{
  "n_head": 4,
  "d_mlp": 1024,
  "qk_norm": false,
  "attn_scale": 0.125,
  "parallel_block": false,
  "extras": ["capped logits"],
  "init": "normal",
  "init_std_down": 0.00352,
  "warmup_steps": 200,
  "final_lr_fraction": 0.05,
  "batch_tokens": 131072,
  "train_tokens": 647600000,
  "steps": 4941
}
Each number is 200 + 20 x the weight over its row's rms, rounded and kept within 0 to 999. Layers, rows and columns count from 0. The size before them is the row's rms in percent of the matrix's.

# up: layer 3 MLP up, 1024x256, rms 0.165, rows 477-490, columns 0-255
# down: layer 3 MLP down (transposed), 1024x256, rms 0.154, rows 477-489, columns 0-255
up477,104,211,206,193,208,176,173,194,204,245,195,198,202,147,205,209,193,182,205,223,209,196,184,196,215,184,222,208,206,186,224,218,185,176,230,221,208,176,190,195,198,261,223,191,188,243,189,200,210,160,161,207,202,235,186,188,177,209,176,171,181,179,173,184,182,178,192,218,164,202,188,180,240,186,203,232,206,190,211,214,174,224,197,167,211,182,190,225,236,199,192,218,215,193,187,216,188,234,200,184,195,201,198,237,215,211,197,189,203,196,217,198,205,192,218,205,194,222,204,181,197,178,152,203,214,186,240,220,218,205,179,163,195,190,200,183,217,173,227,188,194,188,232,196,188,180,224,208,221,190,224,190,190,202,187,221,225,204,199,198,173,189,215,233,159,202,215,179,210,182,176,225,213,217,223,223,175,201,211,198,223,188,200,207,166,181,210,223,171,159,196,176,210,224,203,207,186,196,192,198,238,203,190,214,194,210,251,198,199,196,221,203,178,186,152,199,208,235,203,157,187,187,213,166,173,206,190,236,189,192,211,174,203,206,230,194,181,197,189,224,176,164,189,182,254,217,195,165,179,190,203,223,195,187,216,186,216
down477,097,196,175,202,202,186,208,219,181,198,209,194,200,232,197,232,195,201,187,191,185,213,175,219,176,208,185,186,224,199,198,195,199,210,172,218,182,133,238,215,163,197,211,233,195,212,194,169,184,204,188,203,166,265,193,233,192,209,207,191,177,236,180,201,182,263,193,180,199,205,191,229,192,209,202,180,204,241,221,202,174,225,193,181,211,185,190,221,180,192,170,209,196,219,208,223,202,215,205,219,205,172,199,219,193,177,226,171,190,185,165,189,209,209,164,211,210,248,210,194,206,192,213,193,201,199,210,189,211,192,192,212,177,216,236,189,220,182,220,168,197,203,222,199,194,190,218,230,179,178,230,210,211,194,201,228,143,178,190,177,222,186,190,190,214,180,254,197,203,188,192,188,191,184,227,211,183,194,219,221,202,204,216,209,199,180,199,195,195,247,174,212,191,187,178,172,209,235,220,165,228,227,197,206,228,238,178,186,194,196,222,217,218,197,193,237,193,201,205,208,199,185,196,214,151,236,205,218,169,203,199,210,201,204,179,170,167,216,187,161,195,194,174,192,221,212,221,209,174,171,203,205,204,177,204,184,196
up478,089,204,197,158,204,216,208,194,176,211,238,153,205,194,187,194,221,204,193,185,201,200,196,212,182,182,176,221,225,189,216,187,200,211,172,206,192,158,196,195,231,216,162,179,230,189,163,244,197,172,201,219,181,190,198,194,185,194,194,161,217,203,217,155,215,232,203,193,162,202,209,191,191,193,219,182,208,213,175,209,158,182,224,185,154,194,234,208,201,204,176,199,234,191,188,193,197,220,199,185,211,212,201,219,184,180,207,216,168,165,217,183,224,211,177,206,177,202,224,203,231,211,195,202,209,198,195,178,178,226,198,168,197,178,190,190,197,194,206,178,154,230,238,191,213,217,226,223,227,222,209,213,176,194,220,180,187,209,212,195,172,182,234,168,199,208,226,198,181,243,213,218,208,224,172,224,204,183,176,189,223,192,214,232,203,203,183,208,202,217,185,191,224,183,183,212,199,207,224,185,203,190,188,166,200,202,181,195,183,204,221,231,209,187,194,216,213,174,145,194,210,185,190,161,231,194,168,189,207,203,205,180,199,183,176,216,185,229,240,261,226,211,217,169,214,206,219,196,187,181,188,204,221,173,204,227,175
down478,089,165,218,205,203,234,217,246,190,215,158,176,189,183,199,167,182,213,249,198,220,190,140,201,203,204,190,200,214,175,197,187,191,201,218,178,218,220,195,214,205,201,162,200,237,191,201,211,233,203,179,187,209,196,242,190,208,188,224,194,206,181,198,219,205,187,197,218,258,177,212,213,217,213,203,199,202,198,204,181,203,222,201,190,196,170,187,198,215,211,208,189,188,226,221,176,207,191,184,223,211,163,198,225,172,185,202,216,209,221,174,186,175,201,186,170,221,157,209,223,200,190,218,163,212,151,188,174,175,211,192,199,212,215,207,239,201,203,176,206,198,204,177,211,166,204,194,179,203,202,216,204,197,218,182,208,199,181,203,200,219,184,207,186,194,214,163,202,202,184,195,202,205,230,228,171,209,164,234,212,183,178,196,235,174,178,204,187,214,221,217,211,191,185,185,168,189,207,192,271,233,234,180,204,230,196,195,175,189,193,176,239,208,173,252,188,203,245,190,172,218,209,186,203,216,181,225,194,219,231,189,182,184,210,235,205,191,169,227,211,209,207,179,194,188,192,231,209,219,202,208,203,193,222,203,210,190
up479,095,221,220,184,203,241,223,197,208,176,199,177,222,230,206,181,205,202,201,205,217,198,205,207,201,181,222,181,200,179,229,208,225,182,194,197,239,175,201,186,224,219,187,204,193,216,171,215,196,226,206,202,199,212,228,216,200,202,212,195,214,193,185,193,218,194,230,227,206,185,222,221,200,228,236,231,153,219,204,212,218,201,222,189,200,207,231,195,219,232,215,229,234,190,190,224,176,227,202,196,161,196,226,231,170,214,218,219,215,216,174,228,186,155,202,226,210,205,183,171,228,199,198,203,201,179,190,180,188,196,162,174,203,210,182,193,160,191,164,218,206,219,201,219,211,184,184,196,180,233,186,208,199,199,196,201,198,167,210,209,177,191,201,205,221,234,159,211,212,199,168,181,185,222,196,216,159,214,201,209,180,204,208,219,188,203,189,218,192,200,164,160,226,220,183,196,179,149,167,213,199,229,197,203,218,212,190,141,178,170,252,183,203,205,189,196,210,177,222,207,151,158,212,207,215,181,186,217,201,160,213,174,221,185,162,213,209,213,197,197,213,177,159,215,191,187,209,195,161,217,212,206,211,197,203,216,206
down479,095,183,211,201,203,199,169,190,207,174,181,220,177,196,218,200,197,202,168,223,195,212,220,158,212,237,191,205,202,208,181,210,194,202,218,240,146,181,195,202,193,200,190,168,181,202,201,216,210,203,179,193,201,186,200,201,217,227,209,190,200,185,229,225,170,176,169,158,217,201,203,210,203,213,209,146,232,200,189,192,206,229,177,207,190,206,201,212,200,199,233,189,200,209,192,195,182,204,213,202,210,159,192,199,186,192,202,199,183,215,209,191,208,202,197,205,226,196,242,234,187,209,234,198,238,234,182,211,221,239,215,238,246,191,215,190,166,235,208,225,185,156,206,204,181,223,172,218,228,203,201,196,198,171,206,206,223,177,220,224,212,189,217,162,166,151,202,207,174,174,232,185,197,237,189,163,174,167,187,170,203,204,211,229,236,191,215,181,204,199,213,213,159,203,192,220,202,215,229,199,172,177,173,180,215,169,191,210,227,185,187,223,211,209,162,206,213,213,200,201,255,192,200,206,222,195,206,184,179,178,173,202,202,212,213,167,173,203,189,205,200,224,194,180,210,211,212,174,185,199,190,195,198,243,169,189,197
up480,096,168,188,181,166,168,194,218,219,222,214,185,188,212,187,224,200,199,207,194,222,196,171,174,224,207,203,184,201,181,198,185,194,196,228,216,193,194,232,207,243,178,180,192,224,189,233,207,196,228,223,193,229,180,177,187,190,206,217,203,191,219,170,193,246,197,198,210,189,227,187,189,150,231,184,190,194,219,202,182,186,187,190,217,188,217,209,188,164,182,189,198,190,184,192,235,251,153,175,215,184,177,184,243,200,223,195,201,205,220,185,205,183,190,198,229,168,211,193,232,196,179,186,184,213,180,219,197,157,208,183,237,201,213,209,219,212,227,185,199,188,196,174,217,234,187,229,235,211,227,233,209,176,198,179,195,197,191,193,208,175,191,188,221,227,183,182,189,222,171,199,217,230,235,204,174,210,204,181,219,208,167,242,188,203,190,209,214,184,200,223,156,238,198,184,198,214,174,216,207,194,232,209,224,218,203,192,171,190,204,167,159,204,192,202,211,233,222,171,216,217,207,222,197,216,178,189,217,217,178,164,217,188,218,187,209,210,181,223,187,198,197,216,147,190,172,187,210,221,218,196,199,210,239,224,200,191
down480,093,194,219,166,180,181,218,226,189,192,183,180,232,229,182,198,221,178,196,171,196,186,215,162,206,213,207,212,209,197,170,216,201,213,180,182,184,177,213,179,144,211,203,222,204,166,212,191,156,201,184,203,174,197,188,209,169,179,193,161,210,157,207,182,212,211,170,224,188,220,209,197,228,249,142,224,175,234,177,186,215,196,217,178,201,222,215,216,217,191,212,223,179,229,224,224,192,184,200,176,208,169,240,237,179,213,185,213,247,221,211,197,234,183,199,221,194,207,213,211,209,189,182,205,177,230,171,218,173,231,200,197,183,201,185,174,212,227,209,194,180,221,201,199,205,219,165,191,197,222,218,195,190,192,225,205,204,214,196,222,199,215,215,208,222,182,208,203,198,209,193,168,194,199,177,244,187,200,251,169,196,176,179,214,217,186,182,202,197,212,190,193,229,192,166,205,199,193,169,209,203,205,197,184,216,184,177,244,196,184,201,231,237,209,202,189,205,193,198,184,225,172,190,226,224,195,195,235,201,213,204,173,211,240,225,199,167,213,184,202,193,239,226,205,203,201,210,167,202,213,187,218,220,200,190,217,187
up481,105,218,193,191,199,174,193,196,215,232,223,172,193,175,214,188,236,222,173,183,168,194,177,173,204,192,160,217,185,164,178,162,221,191,196,191,201,200,198,191,186,197,196,225,198,257,178,197,199,186,207,184,219,228,221,205,205,180,204,224,224,174,160,203,200,175,162,221,158,178,180,196,192,178,210,192,202,198,209,184,207,217,224,197,222,207,192,191,209,188,193,187,187,224,223,190,175,183,192,204,212,198,209,233,174,267,215,194,238,180,178,207,225,183,210,210,184,220,177,194,217,177,198,207,216,217,230,211,239,221,231,226,210,221,195,231,231,225,197,187,214,177,192,213,232,229,205,203,195,191,204,213,224,188,224,182,226,214,206,187,207,220,182,179,201,221,207,162,242,201,217,200,171,201,180,144,236,168,183,219,190,180,211,173,207,180,222,206,203,199,191,208,199,207,212,205,172,198,203,196,203,170,190,197,207,227,217,217,185,188,230,198,200,205,213,212,181,192,208,175,200,172,227,197,237,186,192,194,221,219,183,198,168,187,185,152,190,173,217,205,192,243,225,211,186,255,196,221,201,190,219,184,182,203,180,179,188
down481,104,204,188,205,206,196,197,225,201,236,208,197,219,206,189,208,197,214,215,213,210,200,229,156,227,195,190,203,210,202,242,183,200,216,240,217,190,225,178,181,191,187,200,203,212,185,212,199,208,216,198,219,229,193,206,188,214,228,182,174,183,233,188,225,217,236,198,174,185,182,174,197,248,173,188,189,203,171,193,193,211,229,156,211,187,233,205,172,180,198,212,192,182,168,189,204,213,179,194,193,177,178,195,208,215,229,222,209,181,220,205,161,180,168,213,194,207,209,181,210,184,224,217,186,200,182,187,247,191,224,219,228,210,161,164,214,211,231,185,230,220,179,204,217,193,182,208,185,208,200,221,171,178,142,231,190,216,158,173,194,180,200,188,191,233,206,212,222,197,184,198,194,173,194,209,198,192,194,193,160,193,215,197,182,200,198,174,238,178,155,189,202,218,220,192,204,162,185,196,180,167,210,232,225,216,217,169,183,229,205,223,202,216,199,206,203,227,196,193,183,164,167,183,191,170,219,210,164,189,214,194,167,192,201,217,191,210,207,177,189,206,180,215,167,215,209,172,154,181,170,215,182,202,239,197,185,210
up482,092,202,198,223,227,190,209,177,221,224,203,184,212,228,198,218,173,201,184,221,185,216,228,180,219,159,211,195,199,197,230,200,199,233,202,199,195,199,201,217,217,188,216,201,207,219,181,210,220,207,142,221,195,198,204,191,220,181,227,187,214,231,226,178,201,231,173,202,203,220,196,204,208,244,192,207,205,167,213,180,168,178,186,192,219,238,207,250,179,201,211,190,190,230,234,208,183,154,169,211,195,219,188,193,191,220,225,236,227,189,173,227,191,189,191,204,204,194,167,196,159,226,224,210,183,197,182,213,204,199,210,228,197,164,206,179,205,229,195,181,175,214,197,154,211,195,187,185,161,197,213,174,205,189,207,211,177,186,208,178,213,217,201,209,202,205,197,178,186,218,256,196,182,229,197,195,205,208,180,184,186,193,229,194,165,196,198,176,201,233,199,162,187,222,163,182,213,224,203,209,192,233,199,191,215,206,193,196,193,210,182,163,208,193,166,194,194,167,201,201,204,209,198,180,189,229,208,213,192,196,196,199,158,202,196,220,209,205,222,206,167,186,214,223,188,191,221,230,184,190,125,176,164,232,214,181,167
down482,090,170,193,209,213,196,182,182,205,232,204,194,239,193,209,192,233,191,184,203,218,191,197,191,214,195,238,198,196,216,221,189,189,231,212,180,217,225,224,150,258,217,183,166,207,243,192,198,196,195,169,183,172,224,148,174,226,218,183,244,182,207,192,172,188,202,186,229,180,224,187,176,205,215,194,218,196,196,205,225,198,199,207,223,206,232,197,236,184,204,193,195,155,214,213,224,205,158,202,171,223,194,214,187,193,183,183,207,244,184,171,238,194,176,188,220,176,211,155,224,167,200,196,197,225,227,229,210,203,230,200,221,163,176,173,186,203,226,198,220,194,226,229,216,187,178,183,196,205,181,205,196,184,204,218,223,191,192,225,202,204,212,187,188,206,187,214,192,166,172,222,184,190,207,171,226,198,206,209,207,197,199,198,226,200,194,179,203,186,212,215,154,210,184,183,165,190,202,211,230,200,193,212,197,197,172,202,185,231,220,192,193,195,168,187,220,203,179,202,211,195,160,219,159,192,211,191,197,186,204,190,203,172,182,214,187,187,220,198,207,178,160,194,222,182,189,240,174,215,175,161,196,206,220,218,186,180
up483,101,234,198,206,220,180,238,178,226,182,187,190,209,195,186,242,182,228,185,239,213,223,225,181,186,220,213,210,201,156,185,192,173,204,213,186,189,203,212,214,201,234,157,185,186,203,178,195,212,221,170,194,212,196,187,185,180,171,181,199,208,216,202,175,199,235,260,168,223,187,179,199,193,219,186,215,215,156,211,183,187,202,206,224,203,176,217,201,205,230,225,177,217,210,235,176,233,163,213,230,184,178,172,194,212,204,187,210,175,177,213,220,181,208,199,179,181,212,197,152,181,191,223,188,209,201,193,177,242,192,204,229,222,236,193,178,195,198,207,181,199,188,180,180,230,194,163,207,165,206,172,173,201,200,216,169,197,219,156,209,187,189,201,207,238,214,210,178,207,211,201,187,212,205,213,200,143,182,202,198,167,230,198,221,216,174,207,189,204,221,234,213,179,209,218,211,232,200,193,188,201,233,193,251,239,231,201,206,194,162,210,219,190,204,188,206,208,171,190,192,195,177,207,213,180,231,197,206,173,171,191,199,202,169,198,184,204,216,174,201,198,174,198,191,207,197,187,204,212,181,226,203,209,220,196,201,227
down483,107,198,190,185,241,238,216,233,183,214,189,216,196,245,198,205,200,218,203,217,174,207,187,204,200,199,204,179,212,232,213,213,169,223,215,210,230,216,213,183,215,229,170,166,216,178,226,178,173,172,211,211,232,246,194,184,217,200,176,181,179,216,217,231,199,209,182,179,211,190,193,241,197,180,209,190,243,184,191,198,187,197,196,165,191,192,202,185,233,234,229,213,190,185,208,201,195,230,199,221,165,199,217,192,222,219,191,172,225,211,192,239,210,182,226,206,210,229,203,200,224,216,214,191,190,183,188,206,187,195,188,210,211,195,205,193,205,187,218,171,224,180,182,213,168,203,167,224,252,197,175,164,221,222,217,206,195,204,258,195,192,223,230,191,223,229,193,201,205,193,204,198,201,208,203,202,167,212,193,232,204,205,194,197,207,165,219,176,159,234,177,188,209,220,232,182,212,213,202,208,205,193,196,167,215,223,213,223,225,199,198,222,212,164,166,192,147,185,200,234,182,211,182,199,205,207,227,202,225,182,187,215,209,192,197,215,200,215,157,200,195,206,226,188,186,233,212,173,174,199,210,212,231,178,224,163,217
up484,108,167,189,192,207,189,191,197,207,200,187,229,231,212,165,194,246,192,182,170,213,194,215,180,184,182,199,213,159,218,179,180,250,241,243,182,187,192,179,206,195,195,204,213,207,209,199,220,234,187,213,212,193,197,181,170,175,216,204,244,199,198,219,176,200,186,201,229,207,180,210,208,215,206,231,219,244,219,202,201,186,220,155,214,229,215,161,211,208,224,180,195,213,179,172,211,213,187,203,170,183,223,194,195,214,228,207,215,172,186,242,227,173,203,145,175,177,179,196,190,177,187,196,209,214,194,183,192,203,185,192,195,215,209,214,206,242,182,204,200,230,172,213,193,197,191,196,193,227,191,209,185,196,187,197,195,194,223,188,218,216,240,222,181,177,182,219,199,196,203,201,183,187,174,188,230,198,238,189,199,229,191,170,199,216,196,195,206,212,188,275,198,197,170,153,178,214,200,191,196,228,167,223,190,219,231,176,190,188,246,190,199,200,189,177,194,223,229,222,207,194,190,216,220,216,174,198,206,222,206,211,198,212,213,220,183,196,214,204,194,199,179,197,199,176,172,220,201,185,225,199,218,190,169,217,186,250
down484,118,229,192,161,211,178,243,161,225,180,219,215,217,219,206,219,171,189,218,207,206,211,212,197,183,223,193,234,184,220,220,171,185,186,228,201,220,201,216,221,177,213,231,199,223,185,182,209,185,208,205,147,198,187,189,186,199,184,218,220,191,174,185,204,219,211,207,230,215,200,205,179,220,160,193,180,197,222,192,208,212,194,189,203,227,211,210,201,190,232,185,213,194,233,192,218,222,180,204,164,210,220,187,232,170,218,198,218,189,177,237,190,159,216,205,183,166,202,191,175,190,190,195,210,193,187,249,213,182,183,189,217,204,221,226,204,172,152,199,185,206,178,199,232,197,167,204,197,218,170,208,239,190,228,175,185,221,243,215,180,194,195,207,221,170,217,219,187,203,225,220,189,224,199,144,170,179,213,187,190,213,227,203,201,172,221,178,208,195,159,194,210,235,226,203,204,211,212,214,220,178,183,243,245,213,228,197,229,201,204,202,183,226,177,201,229,220,170,200,211,177,188,213,193,196,210,195,225,192,200,203,189,215,224,202,224,250,218,212,207,191,189,206,224,187,181,221,190,215,189,214,209,210,222,198,160,197
up485,112,213,183,227,169,175,184,205,199,207,195,148,240,200,216,216,188,234,205,184,187,220,163,188,215,197,200,179,198,205,212,187,210,192,198,229,228,199,173,206,210,200,185,227,235,238,173,204,183,221,150,229,203,185,177,208,231,192,212,245,203,218,204,184,183,194,171,178,255,199,194,188,191,179,238,181,164,159,198,180,170,189,215,184,211,177,191,191,203,202,212,202,215,204,199,219,206,195,168,222,211,217,221,189,203,181,194,224,208,177,197,217,187,194,193,221,219,207,168,182,221,173,202,201,229,198,226,175,160,167,203,196,198,197,187,200,196,182,202,225,203,187,183,203,203,167,214,206,198,200,187,176,209,167,169,179,177,207,205,201,211,213,213,159,237,215,169,222,204,192,223,193,207,204,214,213,189,206,198,192,189,208,213,203,146,197,244,199,234,208,191,222,235,203,220,173,229,208,230,241,197,222,183,205,207,193,227,213,208,220,205,190,199,191,222,235,181,201,202,211,203,173,223,254,190,190,186,206,174,194,207,213,163,188,227,201,207,194,215,198,182,224,206,131,224,222,204,197,191,180,193,188,210,179,196,204,219
down485,108,230,205,190,200,184,190,173,210,175,180,181,208,198,174,161,197,228,215,207,204,186,175,230,186,148,222,209,177,176,201,202,212,197,207,202,214,218,181,205,171,181,208,238,226,176,182,222,199,190,205,199,187,234,188,164,216,224,204,243,176,191,183,197,199,211,217,198,215,226,213,166,193,214,196,196,225,213,222,201,184,179,226,165,182,217,169,187,233,208,227,212,231,218,171,204,191,205,178,174,197,207,178,199,196,180,197,226,203,196,196,234,190,199,210,210,203,177,182,201,204,190,153,169,215,204,217,186,251,220,182,214,146,256,212,186,203,211,241,216,221,203,189,207,202,199,238,203,146,186,179,208,226,205,193,233,165,216,232,201,230,202,158,203,191,208,183,212,196,225,188,194,209,187,210,193,217,185,213,215,193,210,169,174,192,222,182,207,198,223,209,168,189,180,213,187,208,186,176,212,186,187,187,215,167,180,180,189,201,236,187,187,214,215,188,190,162,193,212,190,235,211,209,219,202,197,159,192,180,200,198,190,214,186,215,203,206,211,157,202,207,184,188,202,182,205,182,204,258,221,192,199,219,197,199,160,179
up486,100,227,205,231,170,160,213,224,190,195,211,189,230,221,185,210,177,216,204,244,217,200,200,232,222,204,214,203,193,180,175,174,181,136,209,210,186,194,195,230,178,233,196,191,251,181,188,205,174,180,218,220,174,223,224,176,183,183,213,174,196,201,166,180,203,203,170,201,211,224,223,236,192,229,188,219,235,200,202,201,158,168,189,215,172,228,208,224,236,211,191,170,187,200,211,200,218,227,209,215,163,223,222,216,165,200,185,203,196,200,208,188,201,194,170,204,194,231,163,191,213,235,202,200,207,159,233,183,211,171,183,251,205,215,173,199,208,185,175,165,209,205,185,198,211,211,182,229,200,224,225,166,186,192,208,180,170,187,223,225,172,195,197,211,197,208,226,214,181,196,242,205,203,204,184,194,203,174,202,201,232,189,207,197,216,174,185,186,201,175,219,219,184,210,188,200,163,213,193,193,212,181,216,201,199,197,218,212,226,195,196,193,179,221,203,175,166,182,230,205,182,239,233,224,206,185,194,192,196,226,194,182,187,201,222,184,188,197,186,213,219,177,213,215,206,191,213,205,231,174,211,216,194,184,240,178,211
down486,102,203,177,195,186,212,203,229,224,179,217,229,219,185,226,230,170,216,213,212,155,233,211,194,215,185,213,199,180,203,177,187,186,215,216,237,213,196,190,204,188,225,177,173,190,173,225,215,210,212,215,195,209,215,230,188,195,202,178,198,186,189,231,175,192,203,230,244,182,183,197,158,195,174,173,187,212,201,194,234,209,198,174,227,224,236,195,200,187,180,189,182,207,162,193,206,224,168,219,182,185,204,187,219,220,215,231,218,211,222,184,207,198,212,188,182,187,201,194,208,223,201,245,232,185,183,191,183,193,196,213,219,193,217,196,202,225,196,178,203,188,210,206,209,210,186,221,188,199,213,192,205,212,179,184,197,216,231,188,212,201,212,188,162,203,249,212,171,193,235,238,170,215,200,179,211,164,240,180,242,214,239,221,231,224,202,169,177,177,227,197,201,197,194,199,218,184,181,223,194,232,199,191,215,205,168,192,185,201,200,224,174,181,210,229,231,169,245,244,219,204,231,201,211,191,203,206,166,190,233,201,197,222,176,170,149,187,188,196,177,200,223,220,226,214,191,162,206,199,208,190,203,182,172,210,199,186
up487,101,231,224,216,169,198,204,216,215,184,191,188,169,218,215,183,191,190,178,198,195,247,210,179,210,200,232,218,194,180,195,218,198,184,171,174,176,230,201,190,193,182,180,207,240,176,245,192,209,160,201,187,195,234,213,209,158,217,228,221,187,179,199,172,208,221,149,190,218,195,200,197,227,203,206,182,199,225,227,169,185,239,217,210,200,230,149,198,178,203,217,192,208,220,211,212,183,214,215,239,168,192,231,224,178,201,202,218,214,196,216,196,190,172,201,229,202,198,231,191,202,176,164,163,210,201,222,171,171,198,207,212,220,198,194,144,239,185,227,200,191,191,189,163,225,214,247,166,198,208,192,204,192,206,218,211,211,210,182,210,216,222,220,190,207,211,179,203,173,215,193,208,167,224,216,186,197,200,203,215,184,200,162,214,199,202,174,251,200,179,237,182,178,177,182,195,176,171,223,197,166,220,233,183,198,215,229,206,196,216,201,205,197,212,216,191,218,198,216,204,198,228,179,170,221,219,187,215,222,173,199,184,205,181,198,202,193,200,203,182,184,221,207,190,207,222,211,193,177,165,202,234,216,171,209,194,208
down487,100,249,223,185,198,195,205,238,217,224,189,220,199,196,196,209,205,200,202,200,236,218,180,227,244,201,187,215,232,220,194,170,205,201,189,194,162,208,207,224,222,208,208,195,206,187,232,214,216,206,197,214,204,167,190,185,200,178,187,217,253,174,239,196,171,214,191,177,177,211,162,195,223,243,215,203,209,189,176,212,220,169,188,235,203,189,197,228,201,212,192,180,206,197,203,241,211,207,182,168,197,188,177,184,183,222,177,200,172,172,215,219,207,228,204,195,241,210,223,189,205,214,240,178,198,209,148,217,228,205,196,201,206,206,202,221,179,195,203,229,230,149,178,182,165,208,178,167,199,200,221,176,194,208,226,214,209,202,209,235,232,201,231,179,226,188,173,210,202,220,153,192,191,228,219,161,218,204,191,178,184,211,191,198,185,172,219,234,221,217,207,206,181,201,203,167,193,214,200,201,187,193,209,190,182,197,182,184,189,207,200,202,187,221,182,174,199,166,216,214,212,187,196,203,177,201,193,214,198,212,216,208,210,168,218,196,167,168,207,164,196,204,208,204,200,154,211,194,199,238,221,164,197,219,163,166,184
up488,089,197,222,220,182,186,180,206,211,206,224,195,198,207,174,210,222,212,181,184,217,183,224,169,154,239,182,202,208,202,215,196,193,188,185,186,197,202,198,229,183,213,185,183,243,188,198,205,230,226,211,241,239,198,203,178,198,218,241,176,188,173,204,187,207,206,191,215,228,224,178,227,194,220,188,206,197,226,217,215,190,208,190,183,201,191,251,230,190,223,243,153,193,227,210,191,204,184,204,216,215,229,223,203,190,189,204,137,199,188,201,203,198,185,198,197,217,195,181,207,225,233,184,203,191,173,212,198,235,180,204,173,212,183,181,223,228,197,195,172,212,213,202,208,180,196,204,188,218,203,195,197,216,190,184,246,222,166,193,195,154,209,200,228,206,199,154,222,207,180,206,189,230,226,215,188,187,192,200,219,220,219,175,200,211,204,211,187,199,178,191,146,230,179,193,218,191,167,185,189,212,194,170,225,166,175,216,211,203,189,196,218,214,212,193,177,204,192,199,178,239,168,184,225,180,247,220,235,209,219,182,201,191,202,167,248,220,192,226,215,171,169,193,190,206,186,210,199,204,214,220,194,200,172,239,196,208
down488,092,191,169,195,172,196,163,210,204,236,170,180,188,206,193,190,237,194,223,211,244,205,203,214,183,231,205,194,218,210,215,226,185,177,210,218,210,204,187,186,176,192,165,173,196,196,200,248,202,189,225,221,191,192,205,204,200,216,187,168,207,186,214,219,208,200,218,216,230,219,173,182,184,209,171,191,184,202,175,195,173,218,187,207,203,167,236,198,181,234,190,175,174,211,197,209,199,217,198,226,195,199,205,195,195,172,213,176,198,174,194,179,196,175,195,188,186,209,165,185,239,208,233,197,247,174,232,175,174,195,229,159,192,190,161,181,214,206,211,202,174,179,187,236,189,219,188,160,187,199,232,215,209,186,166,197,223,217,190,215,208,210,184,200,220,210,178,214,213,195,196,190,201,193,198,209,201,207,226,194,226,173,241,179,211,214,227,168,188,217,202,211,213,176,210,201,197,202,176,217,191,174,231,207,198,205,168,185,210,185,217,234,192,248,178,229,167,201,209,170,225,204,171,222,198,213,189,194,205,196,181,172,199,221,143,225,147,211,215,189,224,174,181,195,198,179,226,209,233,221,196,169,219,168,206,216,201
up489,122,209,212,190,227,198,213,159,242,189,194,209,187,195,201,209,202,182,162,232,185,200,208,197,176,189,212,204,195,225,192,218,201,179,200,223,204,191,186,175,241,195,195,176,211,216,187,178,226,200,186,186,240,190,207,207,256,225,208,176,198,212,181,233,178,165,218,173,195,201,184,173,187,194,186,174,193,220,250,181,204,174,212,223,196,209,197,207,215,221,211,227,211,191,207,234,219,173,195,208,241,249,213,235,186,214,219,175,202,212,185,210,220,218,218,204,189,223,192,194,174,198,204,165,202,175,194,229,222,194,191,219,203,194,168,184,207,192,219,163,230,185,201,202,185,219,230,191,238,216,184,178,187,189,190,200,209,205,227,208,207,224,204,264,208,196,249,202,197,215,189,218,181,176,193,186,182,223,234,169,194,205,206,211,200,206,186,192,180,201,221,175,162,175,204,218,191,197,224,234,186,225,193,170,161,205,227,188,180,193,194,194,186,184,210,186,239,233,179,177,151,221,198,215,208,180,187,214,188,212,167,181,221,180,154,200,208,208,183,240,219,222,206,191,175,211,187,202,225,175,199,197,197,198,218,198,204
down489,097,178,203,186,195,195,209,186,170,195,218,201,181,218,181,201,230,182,179,196,173,198,170,215,189,218,166,214,180,186,184,213,196,190,152,193,231,208,188,192,197,207,215,208,188,205,198,161,162,204,201,172,172,223,195,199,228,173,231,219,182,244,228,219,215,160,198,239,216,200,208,203,160,197,192,195,212,179,180,229,222,245,212,193,187,197,226,184,214,224,229,192,206,187,208,162,200,195,193,194,171,189,173,201,203,198,228,225,193,208,197,182,198,208,211,190,203,196,170,187,206,195,170,215,210,210,169,186,190,223,189,198,219,202,214,195,149,203,206,200,171,212,186,259,190,204,190,229,187,198,185,208,194,207,207,207,201,177,217,189,199,233,239,193,192,179,212,219,142,203,231,192,207,223,168,200,187,212,214,211,209,217,205,215,182,226,226,194,207,189,177,184,198,211,208,183,226,175,186,206,196,178,195,219,219,219,199,224,189,249,225,187,197,176,220,188,208,239,198,246,217,203,176,180,210,203,209,186,224,169,164,215,141,203,193,179,203,218,236,207,221,206,209,225,176,226,213,238,173,233,210,172,200,172,187,207,197
up490,087,194,217,177,230,152,183,195,184,207,211,191,223,216,192,215,178,177,224,255,195,182,230,236,160,166,203,195,210,169,209,202,186,239,210,188,210,189,203,196,194,202,214,202,201,170,170,216,204,185,163,205,172,212,200,208,172,196,205,174,211,154,187,207,192,219,199,206,243,205,197,200,195,177,204,197,181,199,210,204,215,216,204,183,218,202,225,168,213,222,207,177,186,204,198,201,180,189,198,229,191,200,193,203,183,197,202,202,181,220,185,202,191,188,210,226,184,246,209,222,186,184,203,235,200,178,232,202,191,206,213,185,197,173,216,195,224,188,194,221,192,179,228,200,187,185,177,201,231,187,234,207,204,216,182,224,201,222,217,221,202,184,219,225,172,194,199,212,208,231,255,209,231,175,169,186,185,197,189,209,174,207,208,228,194,233,171,230,217,209,216,209,224,196,199,196,196,183,241,222,173,219,189,220,235,216,208,216,216,245,164,219,179,209,170,213,204,193,182,207,155,208,181,182,167,227,245,196,161,194,207,221,193,216,165,184,208,213,196,217,190,216,241,195,171,247,216,230,215,198,217,178,201,167,193,177,197